Each number is 128 + 32 x the weight over its row's rms, rounded and kept within 0 to 255. Layers, rows and columns count from 0. The size above them is the row's rms in percent of the matrix's.

# layer 5 MLP up, 448x128, rms 0.199, rows 0-104, columns 0-63
size [ 90  97  92 111 109 104 100  95  86 113 104  91 107 102  97 109  99  95  96 102 117 128  96  89 104 100  77 101  90 109  99 108 100  82 100  84  99  91  88 105  97  90 119  99  83 101  79 116  86  93  72 100 112 111  96  89  90 109  93 106 108  87  99  95  96  94  95 107  91  97  99  89  96  92 108 119 101  98 104 107  95 107 103 111  76 100 109  85  71 109 106 100 106  96 104  99  98 102 108  90  84 117 104 101 103]
[[176 103 114 104  95  96 141 164  91 123 133 193 145 160 162 150  76 105 135 123 133 116 142  89  95 196 125 117  73 222 106 125 133 142 130 107 146  99 154 125 137 128  30  78 169  99 119 143 110 138  94 149 126 172 141 129 193 104 133 120 204 147 184 187]
 [178 130 148 171 227 139 135 116 133 110 110 123 122 128 117 138 101 124 147 158 117  80  55 148 121 126 161 145  90 115 144 135 104 102 103 204 134  81 158 123  82 147 111  82 135 144 130 156  90 139 134 102 148  68 129 164 120  50 148 146  81 125 131 124]
 [140 109 176 172 125  91 133  78  79  91 191  42 139 147 146 145 135  99 121 107  98  96 138  94 180  91  53 128 116 148 105 161  93 148 100 172 107 123 167 174 160 133 145 118 128 141 159 119 149 148  73 164 121 154 154 105 124 170 125 173 129 149 159 138]
 [106 141 141 130 138 174  93 128 113 168 146 197  61 116 167 159 177 126 120 112  90 153 163  72  99  55 113  90  92 155  86 156 119 170 157 174 117 172 159  99 139 125 135 116 134 143 152 114 120 129 159 167 141 101 104 110 154 120 121 147  99 121 196 143]
 [121 127 144 165  97 131 143 183  86  99 153 172 130 106 154 131  85 127 180 163  84 158 137 190  81 163 119 113 115 134 106 129  97 110 111 115 128 123  90 186  62  99  95 155 109 114 117 170 153 107 137 146  99 180 152 157 174 200 183  98 127 106 165 138]
 [188 124 172 141 141 144  92 151 160 120  87 141 114 102 108 126 114  86 195 161 124 109 118 136 187 174 122 172  92 127 104 127 156 104 179 176 111  90  92  76 126 165 102 149  80  59  91 124 118 172 144  90 111 145 196 145  96 131 150 142  79 185  69 120]
 [131 120 206 114 110  79 113 107  80  91  93 164 109 177 110 156  65 154 114 154 137 150 146 116 145 103 134 159 150 153  77 133  96 153 139 168 147 120 169 143  98 127 114 149 124 141 143 153 133 140 208 136 106 173 127 155 135  91 148 153 143 142 139 140]
 [184 142 131  98 170 128  84 118 244 146 138  92 132 106 181 134 108 144 125 129 150 111 159 139  99 144 133 137 176  74 132 129 107 147 122 120 148 167  76 155  93 112 105 123 106 136 135 145  67 115 125 135 154  98  83 155 113 130 139 127  96 103 145 123]
 [101 115 143 151 105  70 131 120 188 198 127 198 156 131 168 130 147 159  84  75  87 152 128 130 124 113 119 156 187 140  92 181 105 154 132 115 105 119 100 128  94 148 139 114 144 144 122  57 178  83 116 101 117  64  74 174 112 114  88 118 163 146 101  90]
 [167 120  96 107 134 149  94 166 163 207 128 157 102  68 118 137 121 124 140 188 107 136  85 129 130 105 147  80 138 101 185 138 134 128 144  86 103 112 159  84 109 117 139  43 117  98 122  85  96 111 149 120 136 141 178 190  96 172 125 176 163 163 143 109]
 [124 144  97 116 159  90 103 156 145 141 175 136 141 139 116 121 147 110 175 113 183 182 132 155 116 129 108 216 120 119  70 196 145 173 135  90 121  77 119 115 115 155 118  98 152 140  74 129 129 110 163 136 186  66 133 132  60 159 141 158 136 135  79  84]
 [137 116 108 159 142 142  77 126 115 140 117 109 146  24 119 117 108 165 100 147 100  82 152 156 134 124 173 170 148 108 138  90 106 100 137 126 126 209 168 128 108 143 136 135  75  98 146 176 120 142 107 128 156 155 132  93  82 137 168 164 122  81 123  97]
 [127 150 127  77  62 118 131 201  84 141 149 153  89 139 128 215 109 138 140 190 170 120 140 112  65 121 116 124 111 112 101 111 115 144 120 146 131  66 150 124 110 151 138 123 131 152 178  95 123  87 154 147 149  77 106 181 123 114 110 116 109  71 154 146]
 [130 144 140  98 135 139 119 138 100 159  98 108 131 203 141 203 135 153 136 103 109 171 125  89  99 121 144 124 161  67 146  97 198  47 124 132 144 109 149 143 149 123 105 144  99 126 153 140 137 168 129 165 126  81 214 134 102 112 103 118  75 125 174 136]
 [114  84 152 148 103 159 140 117  87 112  85 136 163 150 103  94 107 147  95 114 133 102  71 102  30 115  86 139 165 116  85 131 159 126 209 124 123 131 111 137 124 129  82 113 113 131 127 169 131 138 131 122 160  79  63 165 167 194 173 175 119 102 158  66]
 [123 117  94 106 145 100  99 163 185 132  91 171  67 110 157 151  97 107 159 171 141 113 166 112 129  81 164 136 107  81 140 106 175 123 119  33  99 130 166 160  95 101 191  88  87 170 132 166 128  98 157 160 121 130 138 110 108 131 146 211  96 101 179 138]
 [143 128 104  73  67 171 227 103 140 169 134  93 111  74 145 132 151 146 105 101 142 122 103 103 144 136  37  78 112 100 134 149 129 211 148 145 112 147 118  62  78  80 156 127  91 146  82 153 123 153  98 211 158 127 129 129 120  93 131 108 130 122 129  84]
 [130  92 104 151 150 171 183 135 166 103  87 126  87 143 128 127 138 194 207  80  92 109 105 112 157 148  93 174 185  96 109 133 127 126 138  81 116  77 109 147  62 110  71 148 104 101 150 188 126 103 137 140 137 131 137 131 182 126 144  68 134 186  78 145]
 [ 90 122 146 161 219 172 102 118 116  98 128 159  74 116 150 152 142 122 132 169 189 114  97 114  78 140 108  75 145 161 130 127 103 141 120 117  76 145  83 145 137  83 151 143 122 101 147 137 100 164 164 162 140 145  98 133 135 100 193 159 104 148 192  91]
 [166 145 181  90 129 194 119 148 118 199  86 127  92 174 147  80 160 125 125  83 152 178 129 145 140 117 115 117 148 113 122 106 133  94 148 136 129 142 132 124 109 154 135 136 115 115 104 143  86 149 131 136 124  74 147 128 178 109  96 160  87  90 126 132]
 [135 130 194 126 115 130 141 173  74 121 101 137 109  98 106 131 151 132 154 102 127 113 138 125 118 101 148 171  93 143 140 145 132 180  73 124 147 181 111 119 145 137 116  82 127 146  31 113 109 123 111  16 140 127 109 107 125 118 134 138  80 148 109 190]
 [183 141 180 194 137  91 128 162 130 193  25 111 147  72 161  94 142 157 143 141  90 129 127 167 125 120  89 110 111 141 130 189 158 146 110 123 105 107 125 123 172 102 202 171 109  58 156 114 122 112 117 126 149 119 141 139 106 170 126 130 132 124 142 117]
 [162 126 124 136  93 101  89 171 153 140 164 194  98 139 134 105 223 153 101  94 131  85 111 102 124 191 124 139 154  92 138 151 128 134  85 156  63  78 129 125 139 184 114 140  73 137 123 100 113 137 157 124 118 166 138 129 102 148 156 133 238 102 166  87]
 [183 161  69 172 120 143 155  58 153 161 152 115 102 110  84 141 101 119 175 135 135 136 129 102 127 137 107 131 160 139 132 161 146 168 152 125 144 182 117 152 121 117  83 114  96 168 176  38 140 192 146 108 156  97  83 124  96 136 137  73 146 131 166 114]
 [161 113 110 129 150 101 221 171 167 189 115 132 101  79 125 178 150 147 127 113 185 142 123 121 186 135 103 121 160 173 117  98 130 124 127 122 110 100 104  97 104  98 104 112 116 145  92  72  67 149  88 136 165 136 172 200 121 155 140 127 117 169  77 154]
 [111 138 105 107 166 161 114  64 128 117 174 124 111  87 137 124 132 113 177 189 127  84 100 140  68 141  95 162  77 177  78  69 129  83 141 140 170 131 192 110 128 112 188  86 128 123 151 144  94 115 141 104  78 104 173 146 138 155 197 131  50 187 168 172]
 [195 124 147 139 112 164 116 142 183 111 117  98 113 102 126 177 128 117  96 155  85 108 119 123 129 100 135 136 113  95 179 174 150 174 114 112 119 123 142 121 186 142 112 127 100 156 109 104 176 110  84 138 113 138 132 144 160 113 161 162 104 103 190  60]
 [124 145 127 156  82  76 107  85 121 103 135  66 199 123 135 127  96 161 208  78 151  88 110 102 153 141  64  65 100 133 132 158 162 137 111 110  90 113 139 149 128 143 135 156 162 159  75 149 154 136 181  65 107 162  96 123 154 122 133 179  71 119 137 112]
 [ 31 122 130 116 123 133 126 125 135 103 126 173  93 174 124  75 106  86  90 115 157 174 171  67 160  86 100 110 130 164 109 131 139 178  86 187 172 131  90 144 108 123 107  84 101  89 102 137 148 148 131 110 106 174 113  85  69 146 212 139 136  96 153 121]
 [154  90  91 143 130 170 146  99  93  93 132 152 139 104 159 124 107 106 162 114 110 124 160 142 108 138  89 168  33 152 146 167 121 178 136 129 124 112 168 136 138  60 108 113  86  83  99 149 140 133 149  90 153 153 132 112 111 192 171 128 175 166 142 179]
 [155 127 114 128  99  80  99 167 137 126 145 131 153 141 110 132  76  74 176 119 114 173  89  86 172 101 186 157 181 135 191 136 135  79 101 117  93 131 155 124  94 114 133 164  58 117  98 140 185 128 180 141  56  93 143 166 171 168 119 135 164 130 100 120]
 [149 107  79 154 138 103  84 103 176  80 132 106 168 139 145 124  98  97 207 141 147 131 171 112  85 177 101 154 124 136 101 174 150  84 140 157 136 137 136 105 124 177 104 155 105 114 121 141  94 114 155 135 165 149 130 150 162 124 124 122 134 167 135  88]
 [129  98 131 123  92  92 127  98 111  83  63 173  77 130 137 147 168 169 134  88 102 101 102 112  88 104 191 110 103 146 108 171 131 142 124 196 191 170 159 130  88 125  90  72 161 129 165 196 114 136 107  78 100  97  65 102 145 129 200 105  43 120  93 145]
 [142 143 229 114 160 149  87  58 141 119  80 141 127 175 108 101  88 113 113 105 160 114  94 175 138 118 128 193 114  86 140 158 167 133 177 148 152 117 179 194  84 120  80  76 186 105  84 108 111 144 112 123 100 105 133  93 140 103 126 182 151 125 157 162]
 [ 68  97 158 117 175 112 118 143 126  96  90 156 137  53 101 164 125 147  75 120 142 163 142 112 116 164 146 174 108 105 134 108 111  99 142 118 109 115 136 138 122 104 143 105 103 138 130 146 148  13 180 183 114 114 141 188 171 127 177 167  64 104 119 121]
 [156 228 104  94 141 124 215 101 168 104  95  73 141  99 127  79  94 125 126  71 136  88  83 104 120 174 151 198 149 148 164 125 154  79 130 127  89 135 168 163  71 139 113 112 153 121 126 135  98 100 139 164 151 113 120  95 189 118 141 183 150 108 183 107]
 [133  57 101 109 132  90 125 111 148 107 156 116 125 128 111 161 125  77 199 129 130 205 147  93  93 117 161 145 103 142 185 101  98  86 126 125 112 122 124 126  58  76 145 188 150 141  96 134 135 123 118  98  86  89  86 188 135 131 146 141 135 158 155 131]
 [132 132  91 165 109 110 127 170 109 129 114 166 172 126  97  81 162 156 124 120 127 116 104  87 132 148 109 110 111 116  97  96 169 128  99 186 113 175 178 186 140 143 106 100 102  66 142 199 121 127  96 132  76 151 148  70 173 137 139 107 135 101 110 112]
 [150  99 112 113 124 114 102 188 129 131 103 130 139 171 140 161 160  56 132 114 128 130 140 124 130 107  66 105 121 108 137 137 151  75 165 100 107 114 101 138 137 175 140 131 143 157 184  44 137 127 151 115 108 124 129  96  60  68 114 128 162 118 120  67]
 [122  95  91 139  95 168 121  81 123 140 138 112  99  87 170 124 124 147 165 107 100 129 114  96 107 101 175 133 199 136 150 132 149 159 118 104 109 167 139 217 155 150 129 132 178 132  90 163 150 125 111 104  90 118  94 137 215 204 171 141  61 148 129  61]
 [106 154 134 113 117  97 155  81 115 147  66 137 179 159 110 149 127 154 136  85  99 105  66 114  51 133 137 166 163 150 169 112  77 112 140 130  95 150 160 103 154  66 105 102 179 151 182 151 108 181 150 116 132 110 162 126 149 109 104 159 127 106 163 188]
 [110 174  94 206  73 119 141 111 100 161 127 111 113 172 111  89 127  90 152 122 150 159 128 112  98 111  99 147 114 137 176 173 127 140  83 181 189 147 125 149 167  65 127 104 176 135 121 168  52 123 129 145 126  86 155 101 127 160  96 136 101  97  97 101]
 [109 117 103  78  96  77 182 138 109 110  97 157 119 142 180 113 104 158 224 140 104 100  67 144 133 122 126 121  91 107  85  85 199 152 131 129 112 151 134 133 132 143 158 113 143 118  99 187 127 146 153 149 133 154 198 123 113 156 131 105  74 146  87 139]
 [145 148  68  88 179 108 115 156 171 122 136 155 154 186 115 128 122 130 151 146 195 136 131 140 126 110 143 118  90  87 100 110 146 146 174 172 150 173 153 100 160 122 143 129 117 189 142 147 146 134 109 149 124  91 160 156 116 132 152 162 142 130 128 173]
 [189 141 124 133 136 164 168 186  97 172  98 153  83  74 168 113 180 139 127 122  94 137  57 156 152 152 144  83  61 150 143 136 154 142 100 144  90 133 166  94 160 111  74  62  68 120  84  98 133 138 166 111  87 139 150 110 165 158 144 132 147 126  68 155]
 [152 127 103 162  90 110 165 176 151 163  81  80 102 133 195  92 141 126  69 131 129 173  62 150  99 154 107 109 122 100 120 117  92 111 104 166 130 143 139 115 130 159  70 129  76 116 176  92 131 144 133 131 107 112  97 139 146 131 157 162 118 151 150 154]
 [145 143 109 135 135 130 164 142 122 174 144 123 173 111  99 127 164  96  93  88 123 136 151 175  93 206 146 127 135 130 167 102 192 157 138 156 121 131 100 103  91 127 159 122 136 113 169 117 110  90 135 128 194 119 144 102 138 101 119 176  80 115 131 143]
 [133  85 133 166 104 160  94 130 104 114 130  88 145  79 116  58  95 116 109 105 191 122 110 141 121 187 132 121 118  97  99 133 114 137 128 124 199  92 112 145  48 161 158 135 103 137  87 172 143 112 127 153 151 123 137 126 154 200 140 101 170 134 151 174]
 [168  92 179 123 154  47 130 124 130 104 148 126 130 156 132 184 155 165  89 116 106  95 118 151 149 115  67 168 139 161 109 124 125 141 182 106  97 109 144 127 161 111 167 107 118  91 112  59 153 104 121  77  85 112 120 147 144 145  75 132 164 162 112  73]
 [135  67 119 110 108 110 143 141  46 126 176 112  83 119  99 122 186  99  81 153 122 175  94 119 136 176  70  96 104 104 118 130  89 109 123 153 159 133 166 151 110  65 130 197 203  97 161 130 100 158 122 178 150 111 169 133  95 109 150 127 104 102 126 162]
 [153 103 119 141 238  99 139 131  85 133 113 109  75 115 122  96 167 126 130 138 157 132 109  81  88  76  74 127 143 154 134  97 153 103 183 141  98 135 126 106  91 119 158  92 119 124 111 139 150 164 123 164 103 157  65 162 132  85 160 140 188 136  78  68]
 [ 81  93  92 118 159 123 137 124  91 114 111 116 151 127 142  81 141 178 127  98 183 149 131 127  71 116  78 141 150 120 105 116 101 132 124 151 102 138 125 173 133  83 111 156 107  88 131  44 170 153 142 142 114 146 141 145 157 133 138 190 119 139 163 106]
 [100  96 119  76 144 120 126 130  77 145  87 170  64  92 130 106 128 181 122 135 133 146 163 138  63 159 130 138 102 119 147 101 131 150  96 116  96  96 138 109  98 131 127 120 149 123 140  86  21 145 187 143 165 175 170 142 170 123 122 186  96  78 158 106]
 [110 135  98 126 165  45 149 121 161 133 154 146 115  98 121 146 117  74 162  92 161 129 109 140 149 124  85 231 124 124 102 163 166 100 138 125 130 137  98 178 166 125 175 165 168 160 102 100  80 131 127  85 128 162 124 183 127 103 134 155 124 166 119  99]
 [100 121 174 130 126 154 115  91  95 123  79 123 111 115  89 168 132 119 124 128 110  93  66 101 111 162 113  88 149 160 162  36 133 119 147 139 128  49 156 140 144 110 139 114 127 123 228 130  85 163  75 117 113 160 180 107 145 106 118 128 134  76  90 116]
 [107 165 118 158 156 124 143 122 114  82 155 116 126 129 124 145 165 132 138 164 212 154 135 141 150 118  88 131 130  82  98 159 120  98 138 159 131 128 146 168 127  95 180  32 117 144 122 118 161  20 106  94 125 178  72 132 170 165 143 108  99 127 199 162]
 [132  61 203  86  84  52 174  87  63 112 100 104 127 115 122 120 123 166 198 116 173 132 137 115 155 127  85  88 159 193 150 158 134 121  72 100 166 111 112 155 112 109 111  67 147 142  63 141 159  95 128  87 143 105 111 170 153 149 119 150  76 105 150  99]
 [124 177 133 136 109 146 105 101  90  98  80 152 182 113 117 105  99 128 165  91 139 133  83 136 131 170 145 140  46 155 138 120 139 138 141  81 159 135 198 132 183  79 113 102  75  32 124 140 138  93 158 150  79 190 118 113 113 162 151 131 143  93 107 140]
 [149 107 132 127 147  99 153 148 153 120 178 141 134  53 126 155 145  83 144  85  80 138  85 130 131  97 120 162  99 157 142 187 122 152  84  91 128 131 135 104  60 127 110 144 168 179  98  99 111 120 108 151 120 136 115 158  82 152 110 123 173 166  84 124]
 [163  71 105  95  99  94 109  51 130 119 150 127 146 127 107  85 174 155 142 109  94 175 116 122 160  87 123 135 158  88 178 128 124 188 113  82 150 115 112 173 125  74 174 110  82 115 190 141 133 127 111 143  95 161 155 141  74 136 131  99 117 101 126 132]
 [190 147  67 131 100 132 167  64  84  70  88 111 135 133 164 146 167  84 183 120  90 162  91 145 123 136 167 138 142 152 122 161 118  78 115 186 154 138 131 164 185  69 141 116 189  89  96 149  56 178 130 131 149 158 136 129 158 146 164 180 117  87 105 119]
 [131 125  87 124 111 135  76 106  60 149 103 176 120 115  99 128  99 112 153 115 168  97  98 125  99 153 166  92  96 137 138  60 157 147 137 139 133 133  84 104 140  84 101 157 103 137 150 110 173 117 168 143 119 137 181 147 177 174  94 185 182 111 155 158]
 [131 102 131 181 135  57 181 121 127 134 132 186 168 109 107 180 118 126 195 119 113  94 201 132  97 153 164 138 146 164 132 139 105  93 145 150  89 104  96 157  88 121 178 126 144  65  84 146  75 155  94 140 118 186 165 145  92  23 182 129 121 124 177 160]
 [135 166 198 123 161 115  73 192 181 122  93 168 136 146 122 105 114  75 160 115 114 146 149 156 100 179 121  90 131 146 107 163 102  85 125  97 126 156  55 144 135 131 144  94  95 113 117 143 130 168 150 125  77  86 137 176  99 117 116 102  93 111 155 102]
 [136 144  92 121 116 118 178 130 102 121  79  75 165  79 130  96 155 109 177 123 158 112 144 167 156 116 178  95  84 100 162 158 155 130 167 112 122  77 136 114 122 136  70 126 194 127  61 127 110 153 120 138 156 172 176 125 146  97  63 108 130 102 164 135]
 [130 179 123 163  67 126 163  92 154 128 122 164 131 133  66 123 124 149 127 135 113 145 186 135 103  63 102 106 132 109 146  88 102  71 180 180 169 122 160 100  59 116 119  98 134  79 115 147 170 154 119 149 115 119 110 139 112 157 189 185 109 171 128 161]
 [117  91 108 165 169 140 152 144  92 152 119  97 109 128  99 122 130 138 134 118 106 124 122 161 138 147 122 137  72 112  97 127 131 116 102 153 105  65 130 143 162 107 138  97 161 127  95 156 146 159 132 104 113 169 106 114 146 127 224 131  97 141 132 121]
 [139  68 122 175 129 106  93  95 151  87 145 109 172  90 141  83 155 162 105 126 161 131 131 121  81 172 153 142 104  96 107 151 108 158  73 113  92  91  80 132  67  97 191 116  85  67 106 145 115 109 162 158 138 175 155 122 124 191 120 120 109 152 155 131]
 [178  99 103 242 108 122 129 121  56 171 174  96 187 131 129  97 157 118 132  89 124 140 125 119 130 155 160  95 148 116 182 105 145 169  94 126 140  94 171 115 106 124 148 130 114 108  59  59 104 168 142 108  69 149  99  98 138 128  47 166 127 178 192 112]
 [ 83 105 148 139 176 125  94 135 103 130 123 116 147  96 186  99 116 192 142 172 102 158 127 146 121 164 136 178  62  85 129 128 156 117 133 126 189 135 129  79  99 159 112  56 190 134 152  87 161 118  92 145  74 123  75 128 112 122 134 122 171  92 129 147]
 [134 183 113 158 158  91  98 141 116 116 156 115 125  82 176 180 138 153 139 120 125 111 136 118 153 169 117 155 138 148  85 129 182 121 190 114  94 103 121 151  89 128 156  92 173 144 129 151 134 160 183 134 137 147 127 115 120  72 128 108 219  94 215 108]
 [133 147 162 163 148  70 136 137 129 195 107 137 133  91 136 166 133 177 125 162 200 155 121 101 133 139 187 149  96 137  93  96 128  81 133  89 124 178 157 125  78 172 158 144  93 112 131 149 154 121 117 144  93 120 151  97 124 139 154 161  64 119 119 107]
 [109 156 109  97 139 136 103  89  88 191  91 173 130  81 137  85 126 181 133 113 148  80 103 115 114 168 163 143  78 104 140 148 142 157 102 100 106 122 144 154  99 210 144  95  84 147 160 195  63 156 135 107 145 145  99  88 106 182 155  94 150 213 117 101]
 [139 137 135  80 109 156 122 144 142 165 140  87  74 153  94 141 131 154 167 124 140 122 156 160 126 150 115 148 110 110 147 162 140 112  84  97 213 165 125  96 125 133 137 117  92 153 111 104 115 128  86  79 144  68 154 132  99 103 120 141 162  94 155 123]
 [138 113 126 120 150  72  83 129 135 114 168 131  89 120 107  98 185  32 162 162 130 106  92 108  97 109  95 146 115 165 116 129 142 110 106 158 107 161 162 133 133  86 128 104 172 136 192 117  94 101 146  97 102 127  93  89 205 138 138 136 157 116 141 173]
 [183 137 121 101 135  62 130  98 109 132 158 117  72 144 163 144 171 142 184 112 100 185 117 129 141 105 155 137 135 133  98 179 163 109 103 129 175 164 148 110  85 164 101 171 121 151 114  99 150 213 102 138 127  51 121 140 185  59 133 150 115 130  79 153]
 [116 176 111  76 137 103  98 140 166 149 126 144 117  98 125  98 163 107 140 110 149 127 147 123 211 109 178 123  82  94 132 143 151  96  67 126 109 112 135 154 122 114 170 145 100 110 119 138 138 141 204 167 155 160 128  72  96 124 168 123  95 102 105 135]
 [148 126 144 107 145 175 133 145 179 191 121 142 143 106 164 180 132 149 147 124 159  90 117 112 103  79  85 152 129 144 124 113 184 167 128 168 174 147 106  71  73 163  75 122 104 157 110 132 182  56 115 171 136  86 106 120 112 181  89 131 125 110 113 135]
 [145 162 123  99 172 104 138 131  91 169 147  83 158  95 136 159 134  80 158  85 171 183 156 118 157 167  32 134 189 167 132  94 107 151 116 102 137 135 159 112 156 145 121  69  65 110 126 125 111 181  85 145  76 116 149 194 113  96 131 156 132  93 173 180]
 [161 117 109  89 115 152  98  85 131 150 173 117  69 188 182 102 131 112 126 115 107 136 119  64  64 110 126 142 208  85 152 116 112 144 121 129 182 167 133 128 102 149  66 186  96  99  93 152 134 145  86 153  91  87 140 127  84 170 160 119 131 103 159 167]
 [119  99 113  92 132 130  94 130 112 103 203 151 147 171 165 190 130 121 157 129 134 161 167  90 132 120 125 153 123 139  51 143 133 117 123 129 110 115 136 139  83 183 126  92  89 166 166 128  66 162 153 211 132  90 129 132 121 132 113 128 205 116 108  54]
 [ 91 183 138 129  97 153 123 141 171 149 120 161 164 134 155 139 107 138 111 137 111 180 159 153 126 148 119 164 116 167 135 139 186 137 116 122 103 108 135  91 115 215 114 102 178  81 106  85 159 149 117 117  92 139 110  75 166 116 108 151 126 101 202  77]
 [119 138 106 155 174  99 113 172 160 195 114 110 152 119 157 162 148 127 140 143 121 147 153  60 136 100 147  99 134 148 115 127 114 141 133 117  99 165 121 198 145 181 138  97 103  63  87 113  86  53 138  95 137 115 133 169 106 147 119 137 124  91 156 166]
 [109  66 119 110  99 139 104 122  90 119 142 101 155  72 131 134 127  81 158 201 194  86 103 127 161 127 142  97 143 142 134 158 128  92 118 159 140  71 100 154 123  93 145 132 194 124 143 167 109 180  80 151  59 156 119 170 126 123 167 145 140  99 149  87]
 [ 92 136 127 126 146  91 131  70 157 151 136 109 125 187 141 146 190 153 108 154 104 120 105  96  80 144 195  98  88 103  59 109 148 165 116 155 134 151 191 101 210 166 177 144 139 134  89 107 121 133  93 162 150 155 135 146  52 109  57 127 175 109  97 138]
 [ 96 114 166 126 161 157 183  73  87 182 150 124 136 165  89 111 177 132 168  88  95  83 126 106  86 139 214  95  89 103 162 204 147 154 175 170 174  94  94 146 129 121 129 167  95 155 113 210 163 118 142 142 102 132 163 134  80 135 130 143 110 101 121 104]
 [153 201 145 108 123 126 173 159 121 125 143 138 128  99 123 164 178 172 163  89 103 150  66 108  87 199 130 139 177 105 138 155 126 117 185 175  96  98 115 132 127 119 140 138 123 156 124 105 104 118 138 140 178 176 105  93 117 184 144 142 155 125 107 102]
 [132 145  87 121 100 132  99  93 163 122 137 142 104  99 174 126  72  93 187  94 130 154  63 102 140 129 164 169 126 163 129 105  95  68 176 101 107 125 128 125 115 165 122 133 118 121 129  63 151 106 174 104 149  83 111 119  78 121 124 102 121 127 121 183]
 [111 143  55  83  89 127  47  99 116 113 109 158 191 119 153 172 172 168 125 173  97 123 109 176 121 130 113 141 104 140 171 111 133 147 137 149 173 106 139 202 106 101 138 152 117  85  67 137 103 106 162 148 142  80 139 105 254 115 142 161 139  85 133 133]
 [124 114 134 213  89  93 139 106 134 116 103 109  84 113 115 148 171 136 114 145 108 136 197 100 117 147 105 178 182 127 168 130  94 125 172 158 108  77 102 135 125  74 130 115 160 133 144  96 141 213  87 137 117 151 150 128 158 166  70 126 138 178  94 138]
 [165 147 123 185 127 134 166 127 113 165 101 195  83  95 158 165 145 129 141 122  82 126 141  89 167  79 141 107 139 118 162 108 139 214  95  93  92 135 107 104 127 121 127 143 198 136 158 106  94 121 101 140 110 106 115 164 162 132  88 158 101 207  96  88]
 [132  92 129 198 177 116 165 154 100 181 138 146 110  66 132 101 138 159 148 143 155 155 138  97 127 140 152 134  95 110  90 156  92 104  98 122 152 137  80 108 169 116 116 101 111 128 194 141 133 116 122  84 113  91 118 102 185 112 156 116 133 194  71 146]
 [141 149 104 106 118  99  40 162 157 144 162  47 106 124 131 112  97 162 170 152 168 146 109 174 168 128  88 146 143 178 135 134 111 155  81  94 143 116 138  92 173 191 115 109 100  96 151 116 153  97  93  65 136 146 120 161 166 122  94  83 119  97 171 123]
 [ 75 170  81  54  92 133 122 161 183 122 112 171  61 129 168 162  81  83 161 131 153 145 136 137 137 145 133 136 164 125  99 164 117 113 139 145 157  80  96 113 138 105 162  75 161 101 125 144 187 110 195 110  74  73 155 148 114 162 135  93  88 133  77 142]
 [110  89 145 133 129 149 151 167 141 166 149 101 104 141 123 163 148 143 124 144 179 126 133  95  31 124 229 134 155 154 153 175 119 121 123 164 122 108 128 145 106 113 102 113 127  96  55 144 102 144 129 125 105  81 109 127 157 106 121 165  52  57 188 117]
 [136 153 105 135 158 138 102 123 101 176  99 105  98 123  96 131 169 101 133 112 127  99 123 143 145 112 121 130 148  70 134 144 145 134 157 142 116 120  91 148 119 153 185 161 102 187 160 100 125 162 206 157   9 101 208 164 135 204 181 138 156 122 147 131]
 [121 108 125  87 151 118 170  62 140 106  96 110 121 181  97 159  96 141 120  67 114 110 197 112 109 207 127 184  95 155 139 143 124 160  98 105 153 117  79 128 138 130 170 128 189 147 151  95 138 126 180 137 147 101 141 106 191  87 104 140  91 136 104 112]
 [132 159 160 190 109 136 134 111 130 166 126  98  96  90 125 149  56 165 165 129 133  69 131 142 150 111 187 160 103 130 126 146  89 148 135  88 140 134 118 106 114 208 147 133 181 125 161 103 135 123 114 156 184 114 121 147 154 141 187 192 133  60 117 116]
 [130  98 130 118 120 145 150  84  91 116 156 154 138  88 197 120 104 157  94 134 178 122 124 124 142 177 141 117 224  70 102 152 130 159  85 115 126  49 132 129 109 158 124 176 183  88 135 169 151 169 127 147 186 137 144 191 138 111 151 105 124 124  92 134]
 [119 131 113 138 193 117 153 185  79 126  72 136  82 108 174  86 184 144 118 112  51 156 154  81 155 134 144 160 112  97  83 140 135 141 103 132 136 114 179 125  99 116 143 162 108 150 110 164 149  94  85  93 136 110 124 147 133 155 152 143 151  96 122  80]
 [114 114 129 176 117 184 102  88  86 104  68 111 101  86 138 102  57 172 110 153 144 156  41 113 163 150 125 175 125  96 124  85 131 176 118  78 128 158 171 149 140 162  97 129  76 156 111 126 109 211 116 111 126 128  67 145 147 192 121 152 111 130 166 190]
 [ 82 158 150 131 124 119 118 168 105 169  81 155 110  93 107 139 150  74 127 123 167  69  92 154 169 132 126 137 116 139 170 131 104 140  91 141  77  78 138  93 141 117 152 102 152 110 100  98 150 173 157 137  93 146 132 163  73 116 119 154 182 109 162 130]
 [143 147 113  95 120  81  97 169  66 181  69 145 146 105  82 163 158 163 128 107 146 146 104 154 139 107  70 112 123  87 127 162 128 136 130 131 113 107 114 140  72 160 174 126 111 119 142  89 148 175 118 114  89 155 187 164  93 140 117  83 138 163 150  99]
 [159  75 187 130 110 144 132  60 156 185 138  83  84 100 111 111 136 169 206 168 105 169  65 201 115 143  97 148 117 151 129 105 103 133  59 132 115  88 172 149 123 166 155 110 150 105  89 116 138 117 135 202 150 143  96 125  78 107 119 147  67 123 146  85]
 [112 169 140 157 150  57 126 172 131 145 186 158 118  87 177 179 172 129 147  93 121 164 134  91  84 200 101 132 127 133 163 102 128 101 145 117 168 149  93 156 126  80 168 123  81 163 189 100 169 108 128  74  87 130 153 136 145 150 112 108 141  84 181  88]]